Part of a small language model's weights: no biases in attention or MLP.
Each number is 128 + 24 x the weight over its row's rms, rounded and kept within 0 to 255. Layers, rows and columns count from 0. Numbers have three digits each. The size before them is the row's rms in percent of the matrix's.

# layer 8 attention value, 256x256, rms 0.0317, rows 8-62, columns 128-255
096:154133145141143139121146109118140150153153170167131125123149162153098112128099141132149135144121122124101111122135123129154116121128135114149068141106116150123146096107108076110146168104093135149138103115144112157130121141126141114141112114175123118162056114176121114139130098160125122101106191082122110140104113137123144093125098122094091116131133147169166120170089158162144153103101
098:102156138121087133097090128147095092143172144124178120086114110117081122149098109141196108113123137132156126187095093127114097100106148123101144149107152113155132143136113118113165111082100145130134098116114120088147107114139131120147141163112128124127166156110083138148156129184131108129135096092093152123140178141105130114106135160140114103146093115122116128108125127099147104106130
096:138144114101135112112105078141159138099140150157123150117156137101159155132149151093115097080159135122104113102166099174154130119159108131148162122154136115083150081164126120164141102132134148158134098125092112104162138130109110177108153126135110109100111127106158077139181119181133114144109134111116155121156178131105126125078151129144116121141155095132119136113121151120143166104140
102:110141183143124159102151152181130140114119121145122141151086144093115159108088161072162119098185109110104135153094138111153141113154120110108182138125125145131113187130096124117117090120111101123136121132105108145122099120110161136102088102172144140125159108133123108118126143123130125132117095118127133126137122142194084122098136163157137165108149106102122176138168103161087116158082
098:192171150180109166103105116110164133140141127153157103110107144152141129125133156118135135119157112119151132126120120145117134135104136086141130130151165118136103084150125124179164125124101164123126146117157174097096144135149132143193113158168097145100087109137150141124112131136077096124109125094143130094131143094097133156125153135097142094139122118102139099151144131089170130131122
099:146149109181164145103133122087143115134158164125162155116132138102108085081131150148142122142125097135145090107161126124123123143113156133141123130165165152132151137133110148184120138127110155143156130155151117134122159126101118161147100131152123120099053087158155196115090127130110134142139165139115119098119093136085134124146143130135105158169113193123115095158169118177130173109132
102:137092118159123105082113118122106105113118133096155139160130122139134161157092136176128172150136146119085084147136166147122088120118117132150123158172150128082090118158081184122159115140118122120128099131109115120151122152122118127119087106106084148154095155175148141113090111105130165139131111114088183167142085141131119068118149123077140119112147123143105148104144127142129132117137
099:102083118130094132098106101086125111136064119143139139116148121119114120101135117115127117131111141133130156115118128088134173130139167118148134064109156132149124106104118199139179148134157151129147128130131161133117105121121143167130112137161122132167117120134124140129095086210131089116097132133137157145124154136129138134120103100123135144088162126149156101151136134121144112113120
096:131118148125155149127153163129074165143138146094147094130124166126164158120088106162102103097120150191166123155139109111109135169143120129141146138102138116123090167108127164121117123142107135131110096131164124101142098113134136185109113085155150117146127130122143138100124101089154147127124174090133114141125082112100126100174118109105117134154115135162133157162108143177093148163106
107:159128134119117126145097139124139132145156108161164104088156142113120118150102148144136147176181155111135153116104108173161090165092119126146100101109108109103091152126132102101167082147110101117146122107117126147084140150140115135124120114125129163095098148120131143111143130128132095133168089131132120175156144098119122130112120168143157135106132096150086161134134107123136145142133
107:098136145143137113110136138108147161121163138120096137144115109117169132119182149137130123152143094080126119141133176119132080136149120147112125192107138156120116140104108084095132113140100090141105140161103118141151117161139129098157149134126144162129106130145097118116129134160113117124111141166094117168129146137155112131160181124107111102102127082150110161171156107101132116098154
103:137125095073133096106118119115156124116143116117125175175096132107124139128123142179119082139078148115147149139152131116134097148120115129139132131156132069133139088156130127127154125126120098126150071116127129149135144121091156130126152117125171103123100134094118158118132131095134166140137169084117126114101160172133105114136095114119060090157151106163074128114144108076155111102158
105:151123087134127091133096091139169160150166076126149102147115125081125121138103139094136128137124164147128106167148159145138117127105092167133115113161115127153125125166122128132185090126092104148126149086135148133153147152162139161158128119155143145148132118130188134100160159077134153127171105081134122126153141149118127132129129144126110170138115162132123084084137165136110114120144
107:143077076124113129166158116150091134154138148135154145122107133131121141129137086078106137116129120117102140082135123105139162107130103155140100116107147142168155151132125192125106131132118118159166124103157108153110113112135133121142113141107099067184120097099065101170107105099159105099103121130123132132122138133162131126160124119141080113153164148144138167100097118120136134145138
103:148086141136119109164116061112115106101150150146099113146192124139118186173152139135073136149124133177114127132156130111134124156086083149096107157120160156150170160109140152140129140116143112144169129152124074128134123124078124171139092129147132097129087107124168092114145142129127162102175162126144132111139123160094140133092108129104140104095152146171136115123100130129111110105126
104:163125146141133128124158102141145125102082127110115139120150132138115112163120159166098112143128114140118128134136112126139142087126145091122107091116130119115179147138128133191104126136120147090171144193164141115084156120122142133094124128125152138135094164106093168141116110151120100119130133148142153140103125113106147102099141126122140146157116126122135083135156157160129097148105
099:132099152119147110136136159109170126138145123133142124161106115130096098114144170139159096120129101112155174120132125115125124168155160168079171133112145108099119115124139113131144102117100124125137159129173104110125139109123136146130152080116138145126164102095105098108136108134149115094145132141126142097165124148152128118129161157117115148137128163132089089131110062208125161179147
102:140134122120147082141137093106157134092158133154132136169087105119144111144170134176096104193085130114156089139107149118131091124125138100079091145119150138105173085110139097084154114107093101121137112155138095144137164080116118129104100094119153155127139119106134110118155113145140145164155124158149095139125135123084152125069171122147105082146111108147124131149122144143122110117154
102:122105133182110096058168140126103134133070164118156133153174123126103088116173111154135105088141091095137129102156112144155083100138157169110117177135151134134087140138111136164129109122140119114143126123133183126133111150124124138138098133112079128175139134149076132143115104160104147123078139150101171154136159138163142128143127117156101170091137115113157120145139113120142079104126
098:127144130144135164165132113116136095131085161147119137147099135177126144121097125132114078109121115098134136123093122114155157119143165110147054111139132111114108145139086112097110140161110087136109132117170093105130146129109144158095137062118153102170134106122130097146182105158118148140137177151097158097123117138130148109133119205137131119140113088099137137155135151136111124142134
098:119160162125148141164138148121120105142098179162106123109142092133088115147091179120132138141125121142120144101143131129140153127156141133141165170154105170131164095167121129103117138120124100089081122150143136123116134125140121110108156116097135152119089102148100126120112152171148102120139112167114094121118142108085139108116136086068150148163102122110167145181144120115121161090119
103:143143132118095125148115102153102138117103161105126082114175151064127119123127122123071108118125111134149167135105159134145139122113132139101137148122103150140098196138148138156117122151120132088134113138144142101125127096124148144089150108124145160170146117151163113108136133121106092127139123127095117104133123116089166114106107144125127140126115149137128117104126169161089120148093
103:144121160123151168135147159132130114129140163115122173126095118161166091155135124134161111153106133118141108150136108142143119127109124156129143129092144147135141176157121137091115110111162122129167135095179170120108147129133122101074076149140143109108141078096135175140105112069134134126146135130172074130092174175149129135149097136129146160117094120146157164143132094173100140137142
106:138160144113107114076099128110126109122171106113143155139172122145105119149120110114157110173111108100092103169125079167119097112113143135178086119115125112155121108123119144111154122100110133139119135134117161143131127152131132122126112171134151157136154137125091168170165147155113142101127120142147125127144165162166130139146133130090135089105114144143113084086122115117146061092099
099:124145148120156122109135162128140123126147123140125173142113146090160162158097121130112098126139125089092118147130137153115110085141152159115117205146124087124098101103132118103073124119120146109088101159107099108135111112152117113151154107130144138119160152136100132162109138093111098127131085160130095187118113091116116136159175115110134119125128084112128166149113164162139121153142
100:120127138115102156124120070122104177148129096127116145131148134129107127132128121116133129127114178129113113149127120136147163107123133124138135098157145136104131140134123134146104072121149102148135126115116142111129089133113112105161123145142156141136151097122098154129126141112137167108150150149165115103122128136121140152134104123140143108140112155184081118154116158100102136143161
101:153136136157084142123120125159123111143098135144134119114121139133166152110096129123152112128128121127116115147082114132141115141123151078142158161128157117115122151114096132140116157143144096098101140135139142120122127108131117090151134125096143136183091142159107091172078120113121120176127099125080099112117138087117160168148136126156113142091130115154119157118109113095193170117097
098:081114111129123093145135103130105129101158134098150128126096072116139130131096160154094134138106130089124117129109116094148106130124104171129098145134089148162151154153123136128146159121122146142153127147124110099149148158157083148099170150079132129149149132107130097144135134143130132103125148151088123118152167163134145131112154124109122119129121159136151152141171116130105124103154
100:116140138122158141095124145136138126125118141155135161129129121099145132136124119152075124153133131158151121115143152170104121141160168133077148158128120132138144105135153081159138127136114101163124096160103110124115162078144132138091140106087178132142117145142100112127116146081101107127144134107169159147108144108110138145138109139115152102149115086164156150161139130172109076130125
096:113118115160092116156089164149170169124109127143094156100136092109143133085109118093109119116146125091106161122098083113137162132132114129164139152098116089106108122140117155111134134112132176097123143121060106149094133170128145106137116177182114152153113139119159132153141081146109132119137124086095156153177112122132100144147142159107140146108157115130119121116169108149137128134146
093:172131123113152119121153134133132116134106121120106138136132139146132123130085148134069167153144123142155142123091129077096123127152154113121155108115103140094077137128113109181136131114135071143101131158121152102141176115151132116120113061136175155138124129126091113109158154087151129084120146119169157118100119127131166107126098116143106155169144088089139141158142083120125101154141
102:113160146149137145140142144167077169170123139091131091120122138113121087129129100109114142109093098149142123115104131162119134156103118129139123148091122137135179158149133098126163109153117129138126125132164164103127107160163163129124111139162133139076141146099117127132155117149138170162139157109135115137123156127112131165091133122169127143109129136131155100100100142094145120122113
100:130149141103119161159110138132122187123078093097122125087130150134106104141085108092168118122163122150120143131138138160166131162123133110148108041114143087117145154116110090110123146112151104101160161122131165149108105147097117092102156145097111156111110137122112140105074150120159114132135114101133146124117074111148161113098120088142152138175119114145143163105162142144123162152108
097:118124107118104119128136096147113144117218131136127142170116125143126125162126120127127129090149154123101149139148128138150100086174088176106117111133107109130152146107111126119080099140115112122126108167137097152120129150136189089125134133072131158163092131142156131189113120099136131104127122169069125167138154099155134158119145103158109114120153139126135153081088131111110097128119
101:152145088081126111165095114129135163147159128152116127094120117140163118170151119132096155136152146112099145105133181168151110157063132143088132096109136141113118112159136154121094112146150094110166108113106123142109163193129105108150122125098164175122100115143145136088143123110101153143148126121158123135107111135141151160107142087156159129157120091149112164171109121135123108135089
098:125151144149119141134132086136123185152185117105143161134131154147163096113171114142152145140100139145104119127144140123137114113110127130125131138130136127122193138130141100086137140146142150151147113096094151116129112163132144129083126175128116118081125093169105175112146136129113151132098126133084124137118156149117100155165093138117100135106083106091126118152122154110132109095152
100:088153099117139137121090121152098140137075158134119157119108146116133153118125117151174116120148154159172135153156120149099120114105114106147100137142142142115202093144129162112154153123104138186149100097119181120130152146105137185125123164132102153130137140126127179096149158132108149143136115130140116101078113155103121082124119132100107127112083129154144110111125183085140145123140
090:118157092068103143131130158158130132104148109100142119153149144153134124148085100134102125106098158117133110156149134161142130120147127134117128122127137119145071100126159090102160109098118147097100106137174136130151114081110153097132160101125135088157106117150158129106131142145153113103145198101144117137079138134141109091169148157126141145152138114132161128111117162149113140101151
104:126089105081130104078096149106127159129157090139139119139126126094117106132114142132172143119131151121131103151133105153152115141151124162162129154123100096129095095098149119115155132085154096108107113125094120140160153102165086119114127168108190139129135110095114122102130080089158155123154135117089128117146134126129104119118146109135107166116128111091138148151103092120145147137131
113:152156123109099181114117165091088148114112143118115114117130152136117142158124122148114127151104114117169105157077120091119113105120152062153122139144125071138157140117127071169093124120112082123120144148145131165135094139115110107110151097131155126160098151103145147133155112115150100165109136140116123144101100122120129107139137093128159110131134125157145132106142110073151143179154
097:150177113106127101161142128157168161127123157130110147145090104134118171113170114112106117107164131118086147155062132146145124137146108133125146115094106101110146139112114138091095090132174123114156182151139126104102133110121157085125138100192117124094141113111119140133138165145137139066153147071146138095110144092112148169093110151128097133170111096074113110143135123139133125148099
095:048152144096153118145189101105173110114181105145133098095066095105140112152150122184130139155130160126123175140125138141116140120149128135131126147110126127137131116143148119110122111136131145127117104121155119127136157145125104165127137129110171143172115139124142087094166115136122139128142124153132186160094178101108121134107135127113119124177133097127107189169118138139119153137133
103:124134119136125178082112145098148099128147152113118122154075107109109107133163124117151135145071144100131108151144099153109129144136118152110140148151114156091120174120113147153126155127105072113130149128148134138125150146094123135103140086116152178128087134106129106134132159099117138134087128186095126104143109123146108124150091112164123120102150108153150173130142118150077143152176
097:152112138142124131074119150144143200125117119121113132153116149134103082124151186099175150123136132160132150111162147107125110121125099111128132127118105194073109119154140114113146112117098134101104126131115089120103128157137121111163100123131109125145146166164132125134112083048139116119127169153079107118158140146128082140144149121100124078117118167084140141132121093108116096122145
101:107167128079131150152115162112175180158140144158081155136132114155157158189169105167163114139116126162104144148095140176143106126148137164151109191121137123165117146106153121094115143141141068113133121132148086130181112109122132146104152085144147140131078155128121128130166153117162153135129105115101128133121119102104126176141136129118115086130146095123143156128145097166133105139126
107:116134114145134122144111125117137097123118139099105133079116139153103112066082094093110153148122151150123137132162119140134132154127122104144158149138145095139178099151098117091161161138106100113090141135107142101164110125148149068127104149109167156115134119108170150124109168207106093141106094156105125118124133130104138136068155143134150160135121151119177127107149152090130152109122
104:103171183114136090151114128145169155151117126111143144101141113104162086120149141129184196142115129163114094106092148127143089120103132097144145126090112142092094118111123116132139116131118106137136116150102137119136153137097131109132132173110135132096117131110162119138116129074113105147132094148148134110097150107139117164152166117111098136105146134118123115141152120099142121132150
098:112107091127103120155119153072106129155119162141111086145159101141116091125141109119150176153127085124117114145098125124113119152125165145107107088143125141102124158116119132131091129155139106128094157149121144129107148151117137090118116105093166154124098142093135117132133115135169129129094129111112128148147073128153088134180111126166124105142157134080136112100144081127070132186167
102:134125164167105128124127101136149159119090142122128121112123101118109131151166106170178120111109112109127129150112129178149113070127098113168155111161139155122160225143142143117131105137162115089138124160135141118100130137118171153068117086190135131101146099152132138136179152143133102143109094132106132127135179096130106140143104160126158123187136095105126152096136119157122104143151
084:150117131105115148158139166159122142110150161146096125118092081145159140143103119094133107100146115156127127108122136144131121148130110089122101160151091109059105148131137075134140107111115139078133143133132081131097128109102140142149128117136096141116112132105134092115108092108165176107145178122101105124128095126114136107121115134151141094148144149140170137102135125105084183140109
102:114145152118147136090110145137117143146096150094084159139155096103111167152112113108108103128167177159142156116153144126170138101139139127100123100119102143134102161120144145159121090133132087171120154169151170127143137095127123086117145098087163160161152149161102103124133129119158039109121083124147124152113115112098151105129136118144161134148113144093167148172143127137096138142116
101:118093098128146131146106162134101131119137153111120134146158121124138134139114131143151129133120137112126082110149120130142141117142163124139159133146116120151143073092118106118113155095095155161122146092135133125094114127136133099074140184137141145167157118174101114153121163115142106140158143107134108147129147098143148168139139143145116137126158167149155098096134145114081128091144
098:140129161142130134083126105138133136159111129118157122127138129110146132133120198126139102108108137122105146160125097122143123154122135119137112150158088135153134141093140103163162123091086149114134124109172169118131121147114137117115156107095151113144168127134108126172113112120122093135118129149137129101081079129156140131140138132155115127102145109123125138103113155138189133131120
101:160105126130120124169121134130124149104104142138121162138146128177120142096133198131112154134127135107159135181092099116122091147114123120140096120132154103097154137107078133126119122129124126090092100133113143150140104102113133110109117159115115162131143119085144137088136124102133176149097145101143148125107156167140149088128106096061145102178102134123118159092076155147156113111112
102:133147130130118177129144089157143185157124158115128103144158136142127141110128108152054119147122085142104168144100167096161127116079143179137138160113145113130127144152122154144086113130150074092138130153149145137060105153134144144113105116176148129112089146107160152094162093121122181115147136126145137148095103096104147096109111114103093120160147103139139157110161116165096142124130
# layer 8 attention output (transposed), 256x256, rms 0.0337, rows 8-61, columns 128-255
091:125093221134109133066104119143156143120156165098171124122097106164137112136121125122106075140089117140110107134063113121131152121143122105092126116142174127087152141122124128168125160144154131098138149108124109065153138143133161090146140161127132145138132126171136133108120143150088089126101099092129134131150135136094130128102136147104114140163096142093120156113123156199118132113148
092:093110104149164177159142114107113120133131106156154117129127187132104134095159102126114147142137168192065140116128138109124089132085117125151126119126150153150105144083135147115122148112068113146136178119121149107127126083157148114152111109157120101129111098173125166161151131098129148103142106131124118149102125122112148100128161125158110131138155122119107112102139137148126142127114
098:162160132121131148099115122132083087145120086116136108114110160107162175145134131145108127101115126158125139107124126145100138117120134122104141160152107119137125153127148110152141114092132117086132111125074106111111169106080118122138153123143136120107144154126107152107137159134180125143097116123121136130124125171097118127149152148143140082086131103143189138146072186170123167128113
095:143140112094154138137127130099198134147095114127077132108150122119155113128156138177118132134139179149125110165126093132158074150137130129153112089071148112115101103089131141158141127158141102135116098097102131117142130098091167122119112091164119105146125108123101098116160123107140150147142180152112133097110167098130104159110109075121107106136123161112128114139120152123117146153133
095:139105109091083084126093150125108103084159088167123093101121121138120152126128102165169102107132141123114141106116102139081132096107179131142148135115130090159160108077163130119153163140106160146167106146137144178121101097106104125152119119126168098087120128164102157142160122101129120130098144133135118127137147105145159153145120112061140179105140118125112112098147140113118142128131
103:108124173148128110118128067141093122094111188102143163109080149129114121102145131113136107121185094110136121144090163153125180116116148106117113108088165118157136143143113110145143153160151103130112130153127080151157126109132134089145110136128092135119130115166125118097127137117085113102107121107142132137127120143127095140134105129142108109121129117156154147104121118143090100129108
100:096135101147110143131175111148111138133134140087118128116118058119138128139110132136128114108090128118115116171116134093142119108095121168168156091123137140106144125117069145175118164142095114161143126160135131121132093158120106114122129140176192132157124103126143143093104124113122103138117128170094083114132141151130138163103134101155096108138099138165150148153118136134143107098149
095:109109125132101143092094099145128146135130148134108174119134175142138120132121079110166153132164151166093180099163133128127113112135108099110143160147100120115138086146159124165131150133132129107162109125152154148131138127095104169113124165112143106153107109118151139150164137126136152144122117117131129171176129130108109153164137121157115128120146109105122081094104148145094100104164
098:144142137126125124111119116148185144139139148143148150134144080146142128096078114146098139125098146114106133090121143110161102084152145154180136125096096150103180118156102153152146150125106115143186138112125133172126109140129122109105136108140160139131115140142148133138135111150104085120130090090118105101147151100110074119108105171142108130144071138104146062120132136118122082097103
104:119097140137120105140141141112156106109136161183130152138139143141151174102108140161135116139088135115093097149197119103148086126129141141135101102113130115157129105105088126084163086123070112116121096137132145102112126144184125130113145137148126101152108135141130110118115153095093137136130172134121114146124141118107111162114107118163143163097126158113123084091086099080160131140121
106:119147116115123124136094109107107126120085117119093139074108105120163092111144160109130145175165150163141141162135130128128153155131112123111100102129081154129071112104127128112087129126099098108107127143124102158111145141112132126128113108112099099170126136140146152115102156108130191130137156141092149099103089126160127149145131114148129182102098140105164157124143108169146174143120
095:117113137153078100131110119142089109175128135137177157149157121108132087124102108123131158119138140158134176114157152115152129123140094138133116111125114181159125118139115100138112121102096127103154139155110150153144139094163141088096153118158100129124124125139129161093098117154120106134093145130090128131134149156114149099123137126191102135108126133157158126141134098148121078168125
105:125140138153171109140158146113136132118140085171124099103141144108114140101121107148168119122091099123128100143104142157082098118113155109146128118126123132135133090149162151146164105098130150125130129180134147144123116097137109110088108108169106097091128121155148134150099100138133134158098153133139062147083131095119157143120102140127113078071116112157134134120110118084120147168102
097:165116108114102110133125129174087160152111149080154140126145175130110123122098102187104133123117121116121135102118105165080137142155117120124155117138134130116118118146105112120114103111178132130156146105130130131149118147142147150105097150107154116176108093126120153125127134135130123121126156165129139140159120060105094127169097125096128093140122147116119125166173134130158131135133
100:147147141151128161115142140154120128063133166080146138181105131122140110145136101098140083118111081147158153120135142125122122109120091133159126095147150127102149114137145145128147149079124092104087134122087115132121173118105132109146171116102123117124175174114119110123132171175102119145093136100138105145114103163130089116146151183142129077112113103124136171139090144181130141125130
100:141142169108106119122140145086145133143119166097106141101134155139091131078167109117123116169152102111142105134110158128150177139124143094115138150124134140143170129162150177126163126101125143134118134082131114149107119126149085092153111167133125140116155113116072085133155121168104123153138115077133181149139120167123092087140120115112130127076131119094138115166089141151098143091102
097:128115146125159152155117113117097108168100150194129137126167127089102141130113105136121127097160138146147130166145120132124130138087123097119098139161166102152105123170148090149140079168130124128134149117145079155128149127147107110083149140099101123127128122147135115088114164145113163119172111151121140130136122092157127121141102117208179123114119100141111151128126113088149102143144
099:148103189090166135101129106104105091141118158097133149125115141117139092114136136050119102188131101141160141177131119088144131123129143084120116119105162118159107175153101129157114125153117108092142137137127109114121156134104141091150141109129127140124144170109124129149101141136131114120092131110122149172149130147137119117166137135162121152116105134154152173174117126146124097080074
099:115100135126145111148136092134112149137108167088129157077127117133127118142148135134132129126177149118107147131080119129125136133101114125110137120115111085111147101144142135123112131159140117154139141136139147133155119090117091124079124160124156116175115061112124140056153149121161164137142097158110182126123140121159173164117140126099121142160107139122104109125134136123131154137165
095:141078134081106114116104107118141136106130101126125097087187189081148096123117118133116143110100140137109135103130073087123126139135152120123101164117145180119125149103118099135157094142136130146134147144105157095096109129096123110155131161167143138145154124149114129144166109123119143145116122101132130107125137124131181160134155099128156125144101090084135165135141101121164105111139
092:109089166168096126090150101093096114108118146166149093107127119162139169137157161114138120141161109145114119107134110099147128140146114133102127117131177127142155108106158131154160141128149147114123142113156113123114171103112141111192135147105133179111117118115141113147131138142109133119130178146157108142166072143120130101091154150133155148162128124130116105117172111162147129127123
104:146135158109122126084146133096161147142174143108138090147113168126146131192129118112110082131089087177128125139101102118164157099128122146136122159123165118143142112138144152151140155139170133082150148118122148121087157120103140111174187101152132085164129117099092104128093098133113136126092125069112152117116134170140085124136130123091121123146141099140161102118111135148148093116099
103:130087131143130122129156106084111158134133128136122202149136142149082054105130126124142151124123093104131140147118142191136113118193132144171125112103164139152145122130108183112126105184151148149123129143091140112183094130147115112156118098112102106150108103094136109102115144086134109137179117136140091109148107130135135111114105154134107110150128123134110143114166071092111114135141
105:116091113119164131171102159123120136071134117060158144103084174121103117110183128120112166135120124130106094128143150152124158123112092095153163132137087140127139134094146142108107129125101181125131156109151114145185143097132118111130118114103109118125117128179099127102163112138088132164134132137140131146110111106091159116129116107151097142108127126113100164120118136128107168129116
094:164128115121155157166133136100120123136137160158145098170128102175140116126136154134152191083098113127150105131085136107125186121134129155163131136143114147090098140096102146124137134129156089142151127114104084125136138114135150147122112121129125149151111110090127152100101111101137094120095178108100095135172132119121146089105095132134127189169131128113114149120154130107151110133096
100:132135144133109098133165110122127126148098106124114157102110151101157146123112127123136153100154110144135105095136128135143104092141124120159105138096089113123090115137127125057165148110110139133107127141133152127098115160139118158107106125116121094164098124120068162193112161151118140111147165109128161111101074107119136130113083177140119135076121084116156125174073111121080122132142
096:099138058127102105131152140115115123124157101170120111135097138133169211086112143140116132096107118154083133113144096148179122151133142129106126145115116148146160083075131107136158117131108087143142128081132158120149127156136117157162116104130098124147123113110151146154141141107120127146137151143090184103162149146091119149132138132073121124148128125134148125134107135132114148079141
094:125124104150131161161164082116111116112106114113093086114170149128154116125111136069129146188132128121109117114092099106093101133127152145109135112151138136134145138195114121120147112131104131102118161133084143134084148118138135142112202159167167078114124117127151140180119173144139144165162146092126122138142084115135109131150149127127153078068131115111134114118137117130147122158131
101:135134165125127142102118134130154140152123159160162147160084118121185130101135138089125107143149145154168139162108137092127161155143107123138104179124098147129133152132202138128118158119116120078167098106127157097157127122126099098107132120140099126136123156115099125067123111131142082132097140104122116119121110147131117105107113105129114202113133139109146164147148161098135123158085
099:127154092133119114163088140122170101123132097150139101136123189165136120105137118132126079129121096138133106163109123138119128102114125108100141126150122168121100159070119095106124128146123131085125149146133109104093139139116108129106120138142144077123142127181127118124140124116102111151071135133103144125105134161155117124143152083150191100094147155113129107114118135138142124150136
093:124113140093107101072155165117138117168141124107102096123151080131151124130133176135110149149102152118130142118137126121093148154145135115159110146102130144117104089141183107088166130135184137134146103080163130100079111162143086134067102140120127198101127140122111088093140111139118104155124115128159099116128147130135138138137146099077124178135123142094132121108185112144151107179140
099:120125158137162130132151141112145115075116120093127110130138090132105147151142110143127124158132113122133174146090136143168086139153151142115121119124108152153107151129062158110117122103112169120125170120103138134122118114153139109121148117133112077131123102154133145163163143132149105092156101121159131150103099102129151100150135134124123050142106113109099112136096127147125142110101
096:097144110153111122123157135097158125134126131161090124178131118119136162079100139152112145116115112117135128130175105147171112141108129116117115119124141123132116112117163126125150136114179143108143098135138151124164149176218141093142113134144096107163109134130125111140076127126092135115148113157129139112106145134123137131089122137125103130133142137130113099156108138127141169104166
091:194179123090135141135152160149115124133124130117152088115136112124131132134157128147131116118091114153129128112104083170130167132130144141158141132135133168131097128154082150143119133149127093128116163118085097130139115143133172136093145123101104136148125120145122106142110106161167141144136110105106139114107109131110118103134096148108134100129096133169119159173091150131097162151160
098:126110123129093152156135138118123108156171157134155147192158101116140143149133158145142084121118068069150105130173095123148139123121134138171161092127125134113109140134139124134144099163113099108121137198123142136103163150162128103138116089143155118158118198157093122115070142120094118092085163093138141170164092118129096102101165183112101136089092130121154100121136117116114118136111
093:090110134143114135103170102094090146119113132097119178138129133118079081123123140115141171163150144129134139085111114133137112167159126172152127132122101162126108117156111126164104135110115108176116123141124146127176053097145166133145150140120152133134132108117125174143121128097154133137142119110164141113117069130122181104131139156130151120121121152144118119097163081093088166133168
096:124142108149089116126117078107124130099169127125129177148115106094112112091126109118161170134117147123102140115115118127135107074150152147151166120144147139112183134147151120152115147114143174132139145152143180093147078073115118110164092115131121133126132109127148145181129095107168117135102094132134109140143131128142122100093149166137113135121134127120111132103138150132097120142133
084:103178157118129091107122134145169146173113101150179092114143117101157140119094133153151147141087101113133115152096119111129108091125124140135113135137100144112179114148136163133111119103100181096138148103084151145106174156114163116131165121121079101103118159144130101139123118100117151125149111112105106087121157134136102133116121083129087120106082125154100149116112140113114093101150
100:085119144167174126147114104134105068125153107167135114104103139148117093136153160151152155134137113104116131114140124144100147124146169122127129099136153136132106101160145116143125078163124106082139141144138145102129124109152098187105129136169165137133089116138132136128127119163139128100133127122136115088140155132106178107132123121153091112091148112134111125134161103130112118140144
110:076153109132085139123128135129162086149132099115140147111111085144163116078150135147113130153106110119113105148151120136165159110116133114133114125140138155147119156095082160086151144073129131111143131132136087138133165127163121111163101116124106090132147165150135100209115117113080173103135142085139172138119145147137085084161122144106152122159163119120126126110120146158147120081102
089:149144131117127123126146194066118120140115109114105090112151111118129150133151126135117122091101159118100139125134107121111150182153120121131111149100159146133047099161166153143158101129107143183105150117123112085158139128147165081089148108099137149124092137141092073138145097153163133142131114154127145122133130120136109134150142125142166097143121151136099116100140172130144124144134
091:141097130100088110140154130143083122173119127195124132115124115145133101113136119134121125147146105107136111095171086096119080154112162103090176103127137173141133131194142116149125163133136117101127148119104148172104127170137086113131150141131150142119133093098130150115146167111100153123106138107139108116129125097160142110140093128146139165049098143157146151103209094143150113101121
098:131073129144101138143124099132100123120122144123160158080108078113154091118098151126095089146119094136137132164119089135117137106119145104119118120064115156143132146174171114149137136203182151081133055142098138158141146125117130130121117145109136098094133120122088166112101122158098153122134125120101125123083134128141134103101104116105142167143128122119106133114125080118145138130119
095:135172123149149103098127113137141160111094159095142172101129100137065152144119119115134165165155122138136121170116122172118107149167175102147134123111116100143128124116114085140098152159119106123126111133149116080083114158132136137110140131154137162088138100131115110132136114115164144133135151127105127084118146119147125144104124109156127181157070121138136099164140127132135160137126
099:159112089073108136123100112113100094118104154164161100135113125157134117087121170112125110110100095133112117135164129101115113155155113120167101108116088183116103131129116135178099138088099109123108120146108122143131199093113153084134146127082122116112157147146090109139122132147083145150158145083111165107124112139117097093119095164116111114160122126166148143144138133191134135101123
108:086173124149136128111128151123120098131148106128089095160138132097162147138135128122154114132195086165121128115163149142111115107110111138113142180196139133136122112130150167118112112126144170113117131114134096131163147109174113128176107132135102111125116090143177142163138141134113129090122160120149096165117062148147187158106156084129125112128160148164117097135147096126095160124119
101:109121160095129126113135124113110133105124095159101141163151125168119133124163143110158132167111127128118153157142109125108140122168149119137148138105116155142134131095103136149081147155071156168137143118142097144120147114130106139128088122137166108097091136152146110107140119107100103137156164122142127107149145082131099141106103126132137118103124148131172090089144117129128124136110
094:140125137141095115126130144119108096153102171131132115122112146100133133140099140134124102121095152109099177124161118099110152124144114129127130157093165149157078100154096094095115125160109155154142118143146099148157121138128123159097093136127150151120163135144103132140138121124088159122186135139101111122105137169119159127144149135127149128124129142152087124137143099151159125079101
098:116136144110103126130168144048102097142122121166145125126115174126145064136143130115128126127124099143138141150144121141159105148112084139141115139064131086146115135117120145166160152125099143128093146153106099120130113107103128107152128123117156106155125096110061137149153066131133154151140145125133153129073125151113132119119168132140116110143124145163131087140143160140122170113104
081:146168127135133126118107117151127104139115119141120111123138165130129174096100132118085097127070103134129154167120132114101148105118136144099134107147134133142075150132099142117132122140151136100122153111112100127091149141124151143125134098123079141097151163135119096182081145169108106085103109126092151055139170144156092145130139124118131106117104079109135141173073153177157144107146
104:124154115155125168087185112116141140151163120163104067124164171091173130147129123108166144132147137128118162139174114115142132169154128124168125172147160122078106122156162125123143104108152131127140118111192147086098145113139120097148136165152116123137120120129093082147111080125137144135113150108105103104126078137123105129090116136116138168144136092118131104125131133141140089121126
096:109118186168138075108153118139113132128137150125130098130090153143136139096116157122093068152120115138125129139062131104140148123137121165093089157145109118128129149138156115127095174158128167094138159113151142082166155125105133158104128142115120136141149139146141157140111119146100112156136141173162156118148128139113104123138140157155163151141119171164109110127127114126152119064113
093:164104117149141134150140149131144140122113169106145111158108133144148140141160111099169153123136155127126129091123113132136139146150151128118137118117082132137205131126159099149134174137116110111142117072096118156104137118134129089113137134128075120139112102139151143131128101142100122153213132141139166126132156098087140102134145101095171146147107117105138124139102107079116092098129
096:108132074100116129122134131109132115118138117084138141150139076129113120153112124102099147123104143123081128131174116123136103075120138098129156120113137159150149105072121133129163146095149165131160170147090145104139114177090108108144145057146138209117150140186175094120150131131148131088114092132118106120129128126102143161151123099099139136109120128123128093164179132147091125154129